{
  "intermediate_size": 384,
  "norm_place": "pre",
  "tie_word_embeddings": true,
  "schedule": "wsd"
}
Each number is 500 + 40 x the weight over the matrix's rms, rounded and kept within 0 to 999. Layers, rows and columns count from 0. Numbers have three digits each.

# layer 4 MLP down, 128x384, rms 0.0574, rows 0-127, columns 288-383
462460509565510467489507477444479497464489552520407514524500511490490526456498482505532452534493517505489607485442496499541501461472584526520479480512575574485546457487506501506528509504460495513485504471503465555494422450504497491517443448512493456550488555512417438528484499545490500423
500519531539501470416481566490559463500526451568485492503508584501604557454515477497522455432514484524532540525541474485506498531520549540588555527512499522421502481466533493478481519469459500488437536469454555472454402581493573506532442474552509514524481543538488516503505532527477495507
530480396468504519496467536496536528488477514557510495502504480485555543455487471470466416472581503466482485515513457477438493477536496525507495546383501493513522533527487507507519510498392499510510474574530496481531529436492542503490491479535452566467489554482478534462495477561442499525
474505500489517542447490472523508474495500570525525511476503492481463530494505490478498477516509510528561549506458355507503470486521438467520571506491474463481494553477496502515534518499583501461484441529494520553518527500464576491512546491445467555538509488520481460469493547584448505497
461503482511494522509462469502464495501523574432446491444499441507549503511470448506432496366444463468484472523466496564576505544500469497486490519476432444513482501544465504515528494511471499492475463471514558417495465518502477491528489506467468459522467431558499561497535547555487496512
547517535509486499504566510478509451457507482519458509506500507538452468418501460412631488522547486515538506480553560558570422530495537486468508545497596450505524526508469504466493522508598487512471483438512522456506470477530483501543496555493578486456505481575520477525510454488501499466
459486572496511539530409490523528499490517508506542473476493503538574506324501499501594524483539506417528511543471512544474449517492425492481495478534493508472536472453481508571455483491531496461483538466505438542473514500487553493621475464448474539512504582476556568514521517489463496595
568471481475503533478543548519499483464532506528491525443508470456466448482480533447505469527442524472479438500494555526500548448495509461526507499530569502600489522474490505445460518462515503596542422436464469489462423489495438510475540541512491519506505503449551467574526522486459498492
543478484504482510489482487500476456503514509496582481482505506480528521578513493557462580507471506481482456553521577475503505422531569563529499495506484511486518525529500506559547510539461495522494527530504564534483515528479499495472450476521473466444514455475455580515509499506566499455
516456487505522408465470523504497460481547515496455472492506390485512439524501532516491465536467500482444470441589429571536532527491533528463508496476452484467427471506505499414554486485521497515474611471530436465513471580486563500518459480549444432523488461435555560506519504507527501455
436466557424487555483530531502518543483553475508509511511502500510542567432493471455531499465458508485489532577568563424485567490546492477510561486551480487423422465519491504550550518514492496551450389527506522545521556485466573484452482514441521540492509512540438429434538478527448503509
519534411539496513512528532543462491496413506537491513528493548475608547506498508586482482549584503576566435511504596449415415522488431533511540496549552486542508414444531511465595505523507500530497449505502639358527454545505486493520531429512547545539500545457503495498494488509451495520
523575467462512440492497456509473509491564431500483489534510504474489530587548471526490512452505479506571458529512503504490521458491639461474526499494559546516521525507523499513500515458575499514428536506504514524423550556530477486526465481553547468478485542493560569494505502454489501560
420459479482481400443484527473447513469497446549482493549498560529438508546503471515474448483492481458476399551517495427521435521507512474439488511513454538539440445461497500460461513371532496474462552414569507522507477559497488495655547526489573496558496470527513568409527399599513498498
473485449536478502495548527526555587489427506508472495554506531503536509630488560576608550445522510456556488487451513463583512398495527543477446520514469547617544567508451494502484515433429496540552578477485489503443466551498490513509494519500510535431505552528531550542471534526554501393
586505457487488552447456568500469510473459555487563515497501459506514505524518565491479522487527471483456524441552554461544542459553521503541430501450427536474507532511499494509471509501481498516514474503479500464505562531504479498485454530496410475436516596490592474485508423532494500468
490525499417510529495568426517500419538556551524477501468505446494493481442503524587506519471449541468540581429491568502440506524538496424505528487461492501497490504479553504505576484502475502523528437538573480475484508487514543507472507464550491490440472521481495452491499476498547500506
573514374611496494555486453482555434486490522522535497536495473554515529484464524524594521475538505566545615553493469598528503468562531503469569521498447463497582496513498493564488479514508499499563498514520475386502537493511473487562561503501495568550502527541503495430518444514458498503
392544536480515536512467528479484469508500531510412479595504504508466533523500531548455524480436501517482500408477504482608507483551473516520516462536494491451458519554510499540484515524517502581515538464499526542497462513520420514439472501497506469510519505572477496518514447514518502539
479500553542514508451487591499531575523512519505554504462506389495531554529527496546507476515442500520503511535586456493438487555459532467474503488501526479554508539504486494564470501411436497386466495511512586529537489533489550496499544442506454484453502424494508501509484584526504501571
496538516500498513436497499468486491451457486502392503503495531492545408560483477545565512454543500517516479469544465476559484510492495466573587513496528441581526478538467510473453501500480502565536434469475566515501458473504483516514503369470500422471479439564499520502470527488436499442
477471521396520518497484560556515480493529410462478505474501462496498531548547501550492561474463542458502550636448486468498543515452459534541573500448552487520492553517525504555550509507503498558535428529495550527514531468510439519536468508441571518499522497460472541477510470504445505455
483543528410504562567472511514466541488508415495505487565507482500445523527514521528467484558514516564534453489563498494484553515524553481548494505496502486520441478538476488427551466534626498535525530523448564488525509492505507507493502478497570509442483406457564464587515519502497503459
513496517489514451557388562509548463478440477532524457523493559509558487466526438512414505491529502479455507495530520477506424552522434458485480496482582376437487570450527503474563495499516502518489500538572527518516530437505546491523523473547562379507492501523559470564495539430519501502
441471477475492467505481466469459509523505431483507492533506445518509474461478580527502472521499524502434561461493488482436584434501491514509488486486497501463511374532494493441497516592555501570511451533501563511531487603500573509487487470547549472512496543543436461556491493449460500514
475478516524492461424492530558537465531529469491485506489496557483547423543514503468490506512500499455536510496510490488506416454479447511497537520449546570502467518491485487425537492494462503461507574475509515500432601498492552497433629518465451581566495497561483472547484533533504504547
463499567519506513479490509464522441562549504504440493438507487510534528569486476472476536559500473548476511457475479552500567473544573548567517495573462563507481508514532507523472503493433502485482472504549469489472449490491432493486482535563449579516473500491493508578509440535555499556
396493458544497497469446490534523497504434513484487505482496467501522466532475460476419469486485510466489508516538527571477475512449551537499497499537441468507444470548473505515451498556557503484531406521489450523481622491501485508404491418517450424472481492501493487494534519573535497457
446503486473500515490467488485598541499514479513517480474499501502462509532508504416463470505449501528502498378523538480403394448559537441506527487506518465530465506529552504540466475465416499540468444480500540495547449483528535496619415466497479491504528471503615438473538464465486501541
449489550540494571508516603527439425510495412530516537474498501505558471433519476428529415463478513490415518543498490414554535488519511436501437475482515591495475491536520495502569507510450507472501418544507453550519491466503463504461416505470470486435516464514524470504493553474452504523
516476523499499516488458507463507528455466555534511483518503554467468490509470563549533539498505481508561434600555549508566588453554554527518554483485493533507588478504561508501552466507485499533523555543476516476449503503479484500444521472512475604516517524508497486486492535517461495506
487481468535483453540503555542467551544553531587454506498496528499438442443501478413523495412458497466532540519474436439496439536486493512511513512461495482556553471482545504513491504503526494518504577455475394523492516511522490499412482444534481446509496449603529598514514497526472501504
550465486557494473483496545539477529459442518552527488524506440475524559502511477512432456563491520524475522465488530530506472474513456489519463459521423469423535521499497502489497467527513503525459520522511597555476490502501504503583580509483465514486497541504533424584477498465516499535
575501547480499524567545533545514437544522523540526498497509471511482431464536433522460487482537466488463552553466552494550518506501541579484510509515496482602523542536484498476505521481485497476426466584489465497498542532520469482557535579511496528476490429512518520526548552494466501565
506543507489492515502497516538505529530475523479521498564502451516505481494531502473505553552407492502565551543424461494428535481520426475478451480503557526520495491506515497525470485520428499532506534495492501496512557511489460501498554466544531562514501479520433452560552454448455498526
561470484579493466449474458547406467450539464505490506441502513528524539498515529488468500399545494486547515506576428537510370569526538451510582493531472450506487527515440495468544486448489501405489516484505565544577583481495405518548513624542408537461500509528486569485483521538460499523
540474568535491493474544478495528537513566424496530493521488499487568440546497524504534542454523507528520519469495521526473540480490538466483465474532509426538610514515483501501444523505521498506465541515500490436479565536513513501536443467547540526571481522495418476494492500492540497537
515586495472508467490502473510600463455466471504436526494504583490527460516502439476513462493491502597484476494418547433580448474487515509431500476527530516468491501530503498539479502537589504542457544521486501520540506451485456497471561543472526403505517483452501427519494482460536501482
582452455435500501572506500525583468484465565516536479538501516495550349524487540487533467483581482531539456475499449512536520532497536485435489554437532475545461474491495495506438481414457495413506511546481500450484512491526544490425535526513532504588487456449429400475509531363530497496
437443530426489485531511635542532496456470546548509476556499482479376563562493530467478493544454488447453545501546481482525414466501483453478490510517540550542524521480498510536480473530531499493507595523478441485480537546528563506513477546460519491483512524568500470502449537495522494489
532457516551500516603517453560471553523500471437565499448500534514558406539506487505512436441462489450560485487578478489574521477441491472463485472505535501566562484512568486491486516471495501487489572501491520472522521491499431516526565534504566497508497554531452524478514468455582503446
504518626400489448487493474504529518420506504489528535430493566518482464585495449549464452483576487510516505482561494556521507484487491474519539498591464512466509465554503498480473501461491505484503479453438542508458554461498549481563453548502452557499499460474496460537509532469442502514
617478459513514484526478568501446512477471523466462474491497463472498515494516518535506505541461547514551465412471471384559516462568497499509546510562439471505545503482530510479564494544516501567457457497464596486530532581491509499512505527483586618446495489489582461483518492522520497505
471581519506494605472514453482460491501587441471450503518502483522517460486485465536493518511458480492443511469492584513446493475526552473491431497518433478517510467494511493523507513506475500552465463489500481538557655475520473488420526531485455508464488477552492542498534495513449498517
537412498559492541492473483507485554517486520512438509547518513513519486571505512455520514480548520486523497534457424535488482469448486511487483492515479493527488509478481509415443494498517508513455506501507542491454521440495518519432575438524484482499486506478487498535464511505504507477
441483495500504461499533549543461560546525514494473530519507524480472517434509433493458454550484487508494451518490470453446499449482439452505473472482538424529461508502475497407506473468478503557437433499429530486572553504493415495533526579502483537458495449517348509533526424603510503450
547500503524509526530524481515504492532489526429412512466501475490491470432479482515577499517490494499471519465478428526525535468528493539560526495533569459451477375593497496610522485586491497543540485507515408511524579584470549507387518561467508558475513514505482528447505536513550502433
501525440451477507491519548486519586501530526548510493481506426519498517557505503470523470519533494471513548494471445423437336464508502532543491480479574474461515486531562509467487487460553500472460505543498485488518503471487489500479423535512549453496493508481573547427488516462504498557
490507517488493551513471490516485527474506547486525494512504530482483499407453494459450461511498505471519448536489458496499490403463519478495507491507512556486505519518505504505508481460522505383490511519513440568480490454516496497441525434505514520518506442518470540534486501502498500472
515523540388511494478506504465435480545482490477489506448498493484489483472484537485522550472508461464483468511468535486544564512545512454558451477462559528498518571433448503575449531521491491505531436507500590546533538458472509514491476494451528459504503509520499403572507497424411507570
500506551471510447586468460443507474499446480549509495547503457514554557463478497416477515535534526574507532572513504503453439508501488439520532500410413547583438523529418494443590517515546498493493474517447439451548445458512571483446509511500597499457469525477565478450474504549477499484
617475554439495523505503512481466510502481430508422495530500495456472544529503477410508470459491511467485526428543592517494522476477486465487489488534497490515495477496512505470571485521550498554478565491541511559471498585508453487506495515461458503547523504537525389513527523506491497502
613460472481499466489512556499484563437468507431521491528499531514484592563500532523482429515475527461489438503393496484484562464543475506483466480534534560635430479468497498523558494408446505557552588504494460505459514516508471495443514477423503480551508519475498477521468522450498499441
597509491477499443460456468484458544492461541517479478499497556499540560549487518644500512495567508501425445474458500519483510472521537459515468513526523520564447480497505507540470524608484498483451517519519563445519471496503480500416468451487561514515503542507488608540469502515524498519
475510371498498482516451463445487440507499433542524526454501539494478537485495473472458458451516484443497433461519444504539488470463556494518473478482436542504519511498477501492435512451597499490503479510477454539461425477505501499458453486503434515474501385512535494521518464486483503467
513540484511504451550520449484590560511488603509455540525498532518543646467473474564485435498429505469467571508566478350593481564503547495519544499499487517584533477456539495546460526486479498533471466512545517481475532480523530499474552507519456525486505537539457558567561543543561499459
557476597590497465412467520499499408495486540473499498528495460502496524442517493523469513474489489505574382427434471518533460480478465518532430509530457457519535505494462500472485505471407502557458545447485507446549565525464557512449475564521480451500481458412526527583492372485514507448
516485504467499517489551501539470521532588503470498490489502473513461429566516559423485532467522468410440495511487488508526570510481539509483496494439520506511531504582517496484535496515573497477556452476492418348508566488504514484503589474482478455513488503499533506508506477528573506509
534501412534504460467581431515465418484516559533550513503489508466520565458488541512471543512495549442524535457553525540441461503537486477519464520507507528459537512516483497476487518506559495539529475572501535558467540503511513506514515541439560534556498537542477512464504520577492502484
457469461458498497458474570498536414528430451547525513516497541510458466563489536474504519492490496527390502486456524473559474461507480544491519512520504491478490511486484493505470514480507499481472562482510530488449484409495472478466539442554477472485492535593478511484533541516515499409
472544415452498474560569521527555471506543520531483497467505510505500503402500474538455458520476556547503454615459497477397459505461403519491486498456555487494546493504503504542393493496507494489556482465477450457541502488512526491532421452435467517506510498527475465481507521488488501472
568541561426501518484453446555471580496493419508479492519500530516541476560498545515444534537519471499526506440502514478476467545510459501464555498482483462509479479528512495522470500535485501551514553475481515499495454482509512481470440506570479498474480514462563499501545476391567498500
553493550516510532528594462461581550527477486541491482524510467553597556493512495530452500483505496498548591524420589474407467575546452527496476480528541517479530553536504497459527512514535505487406447499530484593548550538504578508472529512480417467518454531579525414497533459474512501454
637431445468503465540530544524494567514500543474475496504503502528491519524494478522466472537569495435419466549430503488563505434479490505466514520483434536443530524524472497529547495506506500442541499473496538426495513478510414497528534477552475529457524488459512436456494452532417501489
515535497504504465521483505502528492507480458444393477485491481476473623480486549472524492564442483398483466514614474463532494535461529520534441491501501532479506550470489503470468508460484503415473545528547456495496494526503516499480480540508507468423517476480510500469522530464581496496
409492515432503550436496433558462495492597549524482483520505552498450445496498530505543529452578514565436521561468538472482477561505461538524494483485519526496493581441465505453507520593467501500499457489523519537594500551525465504503467487520491596552503540538502508495514484581482501554
500431522535499502524458416524504547489526494509507500528502524485465489509493537480554520454512513542473496491442477430582477441506486500494431539498477520504537514425503498449510492541528506436425489483528456600527471563511546515458455480488620567558483494490525469466493527524463504588
428530421520497554504496480514474454500501530545486513450510547487502474575496522493518451549470514578506490421437448499534429535523506465564569488569594573398529550509513503467581509533480501484479552480492474506480502479494527496440497577486480465468517465468516533414483506504477502507
411471530501504444532483518456561508502449478471515536454505506513536428440468572424497430484470466536581472438534458529504442526535546494550528516505496500464427447489508499426462485473486498525510571484520509398530486471517553509467569514474502505521521521500549524498507517522481498441
420542455507492573473510437509562505481574475582490526504502506497532578477507500461488493551529476490472529490601493558424486412500473560495521510520569472440528567531495505476447514517536496527526527506478501483534531480493546513537481570510480456495508524484541488497505518550485503474
571493510496481450567494547525462443491415467486494510478495476462542493487504502500461497381493522437541563534533459473443515514439585529528476543483565475455521553517529508479505500574483509473522474522483504486462494555493472505491499460499552545415500616531432533501517552527443500494
413570606457497605458438502495503518484533421522567482523509485502515522487499439488483454551507488458484496472557526479483519541517565562546544475514492410517595498595490499571483488400418496472555493491488495481473505503489603511545521516442457527470497433439497532503500434478522501567
473518388535529532447493485504520485575529486471499507491499560471499445499495510399490554552500523490522461542491479502532475548506474521508479517518558459474480460504499508504518501379511502431495602473511543457494513524480473491561520449542441473493505521465503452534443537459450505416
437462510519514500447524493489474531560559521495484466543496532491515484486465515543504497459476513516511577559475467472410518442568513530505475482518442474539478547488495496559530525562530500517464473448511550407435421451506613474439435530438518540495531444481430509492462474463494500473
526538493384502470524464500502538532500459528517471472512506466506445421531539479522560520473439512486508487483524451481540553492474531478439495498484504598492520450510556498510428483453473499428531499528510473532571581499491531495473529486482521475501488530535449566464516507534532498506
482514492442510436599490530503482453498518526521480496479495527504477494499473518519467520429468509549441435496463539486476405476503526489514436528483541544411452477536513501442519503470461500521464454472526422517420405533481479520361590515514541501490529442528494486477491477415493499540
399558506448500490465518506534476520516450427502550547525501556491527460562492505450487516541494539467429451538471439446566492506492404507521430529426465486474499585534485501501524495526440499497565432452472404486578482488491453508502500525500477470488514532461506541496448517524509499447
463513539545506527479416435520502478523572385540549474453501432505523441521480508517493495489408485500434539494388501465516528502486524491448496498496479527510512531438528492489502493567560501537509503496502479557472509528476420498510476558469500501553494505504482486525455494479467492589
556474542486505518559521464514473403492409593507551498498502553477447490525488521493473482529554501500442511470457515436543511581514468507467571511542410554543479564435496493494495498504501491508480482459465422491516531508506469506498479517544485484454475543491517526525515524483514496459
479541460499491469498598516490527467528485503487521522530503528488515503501495562410486461614584500452383520517481471607549450522505500497534456493483439560488519545515462502480514531466490497476473510465457505479473476475490499508519456452485449524382515545492515505549483469495450503502
578468493454504427484509434509472483546495482467544453465502530477447569603474447550464522557517494522452545524500428542535452551495550446495588514540479486585455475497481511507455488538510501517538437513542449503501560462512489493493589515512563550467491469518531567520479517527494498589
499484482520500484530529478487529485473459511541567503546503555537525535456529479561535424483538548473458470517529472436534473528447539446501447479497472523494518474514487504505444485542406505495535432447493521499509543525499502505474508520525477586563483482500559575491483531528473499535
497486456519498555457465496539457543482468538528497507492500363506557502572514511451564518492455465544553460493534496531496552534423540471537532495569519592490499518520556505535475486505601504407482489474498500468473427557484549511588495466538454479537506611509419552562501534472540495508
414512512498505497402534593532497519496508485506464519495491534491528534501489451556504477464544488581442592530457408526518522490540538508530526511464599419548444485508511505493461511588398501501504488499462527511506478517491465497550478502513482486447494482524586474522484547534459501495
484525487480503456554554475473524528511395457486539512499495557488529505495519512480542482432474516533560497491530482460504568461554595531532488493462566542492534495568486503602446492500426500550556480504433512519523520523496525517519470478551470511601496526471516499588495455475441496518
529403465534510496468490541531479538556454478496474524449504453482481475517511441537502523451541499474464546525508521431510454466492419562447519487448511505460436519528552502523499499505503499500497526477510508508508447454492412480387435528474519466514503504373594506441499519455497500517
463505479472490471432563605513530461515533559497493510512489518491488450480505529569537511522461467519490469512488608503477436435487509464501466512491475511506520499521484509482490503486520496564484448496528521523490488434514512503477479535475481459442489517441436505551523471526495503435
432485492518500472479463509483487482494518594541583543453500512472531459499491537491569464527534522529391525551525524414540375454524472523516435519560429466558541501469480493533512492494507496482433556494478497516473489504495445512517399514455519522529479582382471481474491544498541501480
574529509524491534470498547552536415472615559450464491529502531512489551493475503546551560586503516440507402574544518399377572446482541486520480495525511522490434592521442499460563471507594499486474552434551516473506510530498566498532498549558563481541484463514526488515495473443494494530
523506436467502540567538511454508539483568541434406507492499494502489557447509545589415558431420500481497557530520479426481531542466480601471531503569478489426544430532513498458464481444468502582468458520549558517530537464500487486534529586557470536549510491477527510514529524587540503455
503487549479503496445558534550502528508508542495470493496487472534498459520514468582541429473548502592465438484500411535496411457543476423475473506515481459494409459455475490491511477509493498511505440483506522419494489491470497510559518586544555510476472538509460476598480565485473503510
402501447488494474538522485527341545481541413492516476510501509534458463548525479456490500445417508442419508451534522534478578459567458520504464513432477484358523559547479499535518509498480503513472517430491524483497490511508463494456480499419511499477492491480497522492485458513482497488
535525445483498508507480521521519495570514499441531508482496524493465542562528483581472494584465465490447470534486527496462518511529515514484446521558460454508514398501488487506529496434543502459495542500484562493497574507501426478447476464558482478443492566549466488513454427502515501496
508508537511499445518495496495464463470493425506525524548507500543452460406517508539510468436524508546420560493472533621537504452548481488451493518463443484484477443535456510534507511494373503500497495500518523535542486425489565514499543496457487506492505439427535476484506465497417499530
525453466481507454544425492517550454494551491507526510583507470523484367524517502545465449470474504545577529581489442549441534492551589509424498509506458515471497520489517498511497510505454501514534389496523576448480519496485444498510462462483551510471507648452504568566504477456559502531
549536446584493542499454489521503459515475474420590528504498450490436498475491540414567453505495521543491552531600524522475451438421498515535520497462505535452592455506471494420484494565537498475447468533414414540486500474506418512466541564431501512500500506469545522457477567542507501504
460445490490514493449461527484496524573527512550477511457494486521465565484503521486527523498528550474469500541501528507475541465525446491564511509462553532527515460539465508549475494569432499534453560521559445488554520472480512491507508470547511497501496493494477467465485458509522502498
444529498530501524552458523536496506535556528508485502517497501521468480464475525434513508558499484522503464528469497459484448503494563500489400501478497498471465482443526499416506522468484501505489543496459485471485579559522471499467517484544450455553504472515447564443536479468503497455
427530539538515535529542537460513526538544470527530509447499427484503535479512501493524472490473488551537522459451472535467666526550521475493478480570450455470494586528530503515493484470488495544520526507454472526512473481501523485479468516488440417476471553555484434519515516496551499520
525479509567518474475580431490570516536528535529516505419502575506488470494506493483412487554488516589502418512556522491486492534497481515490513481518481562431474451476540491485546489491511503541479526472509470461544539473496472507529475522492468567552500458515459521525468474532482503463
538553517543494490523518547513495501533515575460551526491498538503546562516512513587532565424481507478462485492503454555512578506473446459576525477495540491527478499600511494496545533532499496489420490470500508489548481489494462506458563471496522458477482599555492558467451572586506496436
513501572519515494493453530482521551517500482580552542498502464531587439518494556531494516478464495533588516430483558512478403557498564568516515497469521528533460512516537493389585499551491494513513532525463529471461501480473480507561503493511415484568495507480497446526494562436515491530
521454491485498546474528525525466549504458470485537513526509601504406477585478517506516451505516480532499456417448548494433562457577521447499520529502530496539511472462478511515546476503472496467477422511553489442488473432531452505513565563434487467524523498463480478487507517484544503409
486470603529496456521428449505496479490492437485505506488495528516476511488520436414461539432493457532598391495518477541598427477453465524495552478496437460565552501519522495473482526457451500488494498510497456591483477480503476494550541473404439497518502466529436492428531508581490503518
550480543514486488485486512503431515540467518445417479526504569507499525524467502518481428479537523455442510560557358531459554600458450537510453523504521505485499554505488502430524498496578497452567505509469488407499492492514458498564547483474573484569472467509503517456472431495527502555
468533540475496450464459527504465507492467456521548493492488477495542478445498501540549454440456514516573475435413503491479488448529459513422530492555471525469461534471519510559533496516512495584458506572543564433535438552497510466508420515518449465480502485405489532470504465536497499501
508501454442484477438479482516495532464467477482426502487499472515492467522514410465500504412479473532569541498545515380532495471482559504495507512447528476540468479525505506496437519495477505509524502493501540450515512486525481506553528478567468520473493431471428575510489460503514507510
525507520550506475514510505532526509488538477469491499604502500511456516412497557532543516521490481418472586545467592500439539557516535464506476502385523497528513529550533503488550523454486501610479586541518513546506541495494529498588501563442471473509486419423461459497522457559494501573
474493558534499452592486434457433520447470559540554507526501540515487541422439481532470530470503491521517460506496498484409539494560556459513480502519495449493509447481498507548475514396536498464511545477503499526503490466498470505541546497493448487534515512523468508440527532407536507531
501495475524504537470575545500507489496515536520546482477499542524481554438472432515500537476505484518496479410552444511465564474551571545522480528505429469415548545495529509474472523540530503421466505505466475518563496444500454506490428496521491488567479484411503499495517511567481497542
524488577577497480522561546451399546506494428353488553566496477488490536485507529457511542490442487510482541456570490486492481550473441492536542508515521463506406527523538502438470495514467500440490478496527552502472546536510545541459483529495506560488504563455507489468494494452484502528
488557403512511515524520389467476560523570489457474491509486491503517501464493410451575560468468556547430431464423488428463565465466419414491490542461503473457555543473556488572467525596387503475541520465497440479501502502515405481517520483562411460490498486490500505481507520579505504543
446501540540503484455562549484476491481510507530486510453498504510535433415508520499526492483424536486481539570575540392542439527539460471552479511527494448450504536490497492539551501474462506426496485510526477470517576563499535509507490475501475549473520399505528473442475544431492501476
424428474510503542501529496555433524467478494500486488530504461468535379539491482526463511538511506443458415544506562530503568584515498478478480500451616504467503511523545499483462503478557503505530568458503507445522520560481494506523511490483542554496485431502464463485514514498509499461
552468428448501468577487448461477462466519493441476507446503568488400509464474536449550517478494510453445481507432611515523540552448544496532420491466506485504552483475499510516478513474544502549515460467511462494509475491516444498487449519532470583527512486447385473533477485478483503490
473464460532512531501505533495521470485520489473500496477507566522477469521511461379591478510455505434459450511559438540508550607546502528477527457509631473515428548465508502467498534479482498494535458444450466480487356488492472496545488442486345487467510518511523494513497536417489493491
482504507535503382465557467485542454509505513522525524530499559514481537454512531417514475548557505515579589497456484479534482494462500551521540479460526479511505517504496500447513534426467509486533588536454425490429536546517494494531502451490522491527502441492442427541488494531436500452
366510425394496480536607465524491514475481535572542475549499535523502515528481642549581490525539494564396501484434545448505520550516547501477449486493467495531595481524487480535507482492538504513468543526550526514570522471480417493530543552511473536509473531546476593503512507508511498562
488465438505500493475491439529525571516399447540546517464493530496471465436502523425516517517538475475457463430507620411441496524527522532472431528496452447467422592541489490505514517454525505451480509482491446417529458523497532477506520453520479560572495478445486479458494503513492503461
493533592569518494443472514466435455436508432556498541552508477537486504487467472525479440516478522561501512568449476520451566478521498443531492474478460511483514511479539499593465504560571502486568456523515500548527586479516478487500434485487506475547504496421475524540512559513602499480
496464531399488498464502429501475513523502461541559504481491536515516485397523522475436466511451460552392497458522461463484477566512555528421510503409553515422548496489514487487430518466494498324499468489533445510465424503483551498500450508488445526511470439466507480433453485498524498528
513507402486491562478494565462564498482511476582558518543502472457514530499510489571423491511401528542476546510501538404464577481498431549513474475514499503410467523526513509473549515517469495498446478468524513493471485479478567494481544548502546509475498497521584503514476481500517507457
401470512540507453519529385530499431461505458533555477508505562516593553427489510453509512489531514468505442466450498533473503512484545522508438479557485453392473493461476511440552512564549499500450526511508455551535503518506525494519533520537464530485484446481500509499532472468483506442
422463451567497508523525532503440451529578502561475528500501520489539503515478547514485491482490455570508479523501501550457546529444509511502504483482514525484515515515491499510542467482489499543494448529559439536459441420495518517433472490433546453538473524476368433452485582456471501536
458476560589509476461421470514497529509428452534508534487505561530538470513513483505496437491541489453493375499385487467519556538508574504477549475528415595440496470483517500527456501432531500527483552509492496443512579520493522500431519531504493442508495486446362566486507441480464500453
542485573405514487521427524460531573480482470496503511543505501499605486459497529509452526527472513457449493535453427459543537505508474460567538500532522607526507491521499505615484483567453497514523518471517511502540540595502563498443520452466500481526534561533484513542500448464529501506
467563503502493443542487436530473511436464487535373529535493523532534463539521505503489524484482489486533453500528428497461556545454533492440512508518438569445542479549500498540487500639514493489537431534498485502499481520496498503553496455482557543537496582568527491476520532517526500495
493530419533498515522538556509425549523487495498481454463501518497462556499468536511422499552484472525511644557552439455363538426504456474517540516503562455543531427540502511464505472542561501539522514483519463522491508484527555494477461517514508528413504423554530493471498450549451496525